{"rope_theta": 10000.0, "bias": "all", "parallel_block": true, "lr_head": 0.0106, "decay_shape": "linear", "batch_tokens": 32768, "dataset": "wikipedia_en"}
Each number is 128 + 32 x the weight over its row's rms, rounded and kept within 0 to 255. Layers, rows and columns count from 0. Numbers have three digits each. The size before them is the row's rms in percent of the matrix's.

# up: layer 5 MLP up, 768x192, rms 0.0539, rows 762-767, columns 0-63
# down: layer 5 MLP down (transposed), 768x192, rms 0.0321, rows 762-767, columns 0-63
up762 115:130167070094115164113153173163115154122077146145163165102105103165126119103179162098150124148095137127115087112134141164121134157173146149151132178155152124088047149087138130206089053070178109
down762 131:163102141092101111090114124148084140168123100160113128159136152076149123121098133150093139099109136092170163160163105151119103080106100149133138079129177121140182131130135101091112219130154162
up763 109:110118140108151128123140144156157171171043128130133194114074103135146175116123102065114168100093151153156109131116140120093104148140162077121183138130123110127168065138139165155151162112132157
down763 115:055107069111135115123155132107171111009161086155122087159148110135108128138150126141122132124120135113099142089146146045169143113202105200156091126096138178178097142145159098132183085104087094
up764 116:178139039131174139096141186099170139178117141138125133122068138104178137115134183106106099200166119133093110164108162125167135114184076155093086140167172090145109182104099091115149123142128132
down764 117:181095156100137082113105103166162141086143118153114144121130125142176121121185134100105129042083156152158144098164080138018114133128163127146120122133127154098097076085179148149108104080125101
up765 107:142131114094156143134157087144152090097090150156143132134062113099160164130065117117067084107094110144158106169116127079092117082161134106090164132175194089086128100115170103139086166114144167
down765 116:108122184110140081091128121179162113145110106155144082097141149180109157136136159182140172150186106105083097135113094134155070143091098145216132137102093128101122136163122156169138064131181073
up766 089:079109153161157098118164157091137154144099119211102192152106105136114152097162165096087149119096132108076079146102107156099148132190115101092089116205136041140113149158063149123122180112156145
down766 087:170129119105099102160150138097107141128172164086158072167132185133174147155133143154142070158147110150152159084162181109168101109048117166222090122063154164132157103083148126094093033144112113
up767 131:124110099129105109175152092126119077158110084149177103101139146208098165073140099104134133128152079118156132114137195127049120143116102134103176119134129135199100126139160153129176188127074115
down767 138:131141090102125159112090137175109083126150144174109092092117130129130131143112172121152108115145139197114132127151127090118149107071112126133149087125078113132094208119098131157176158089128180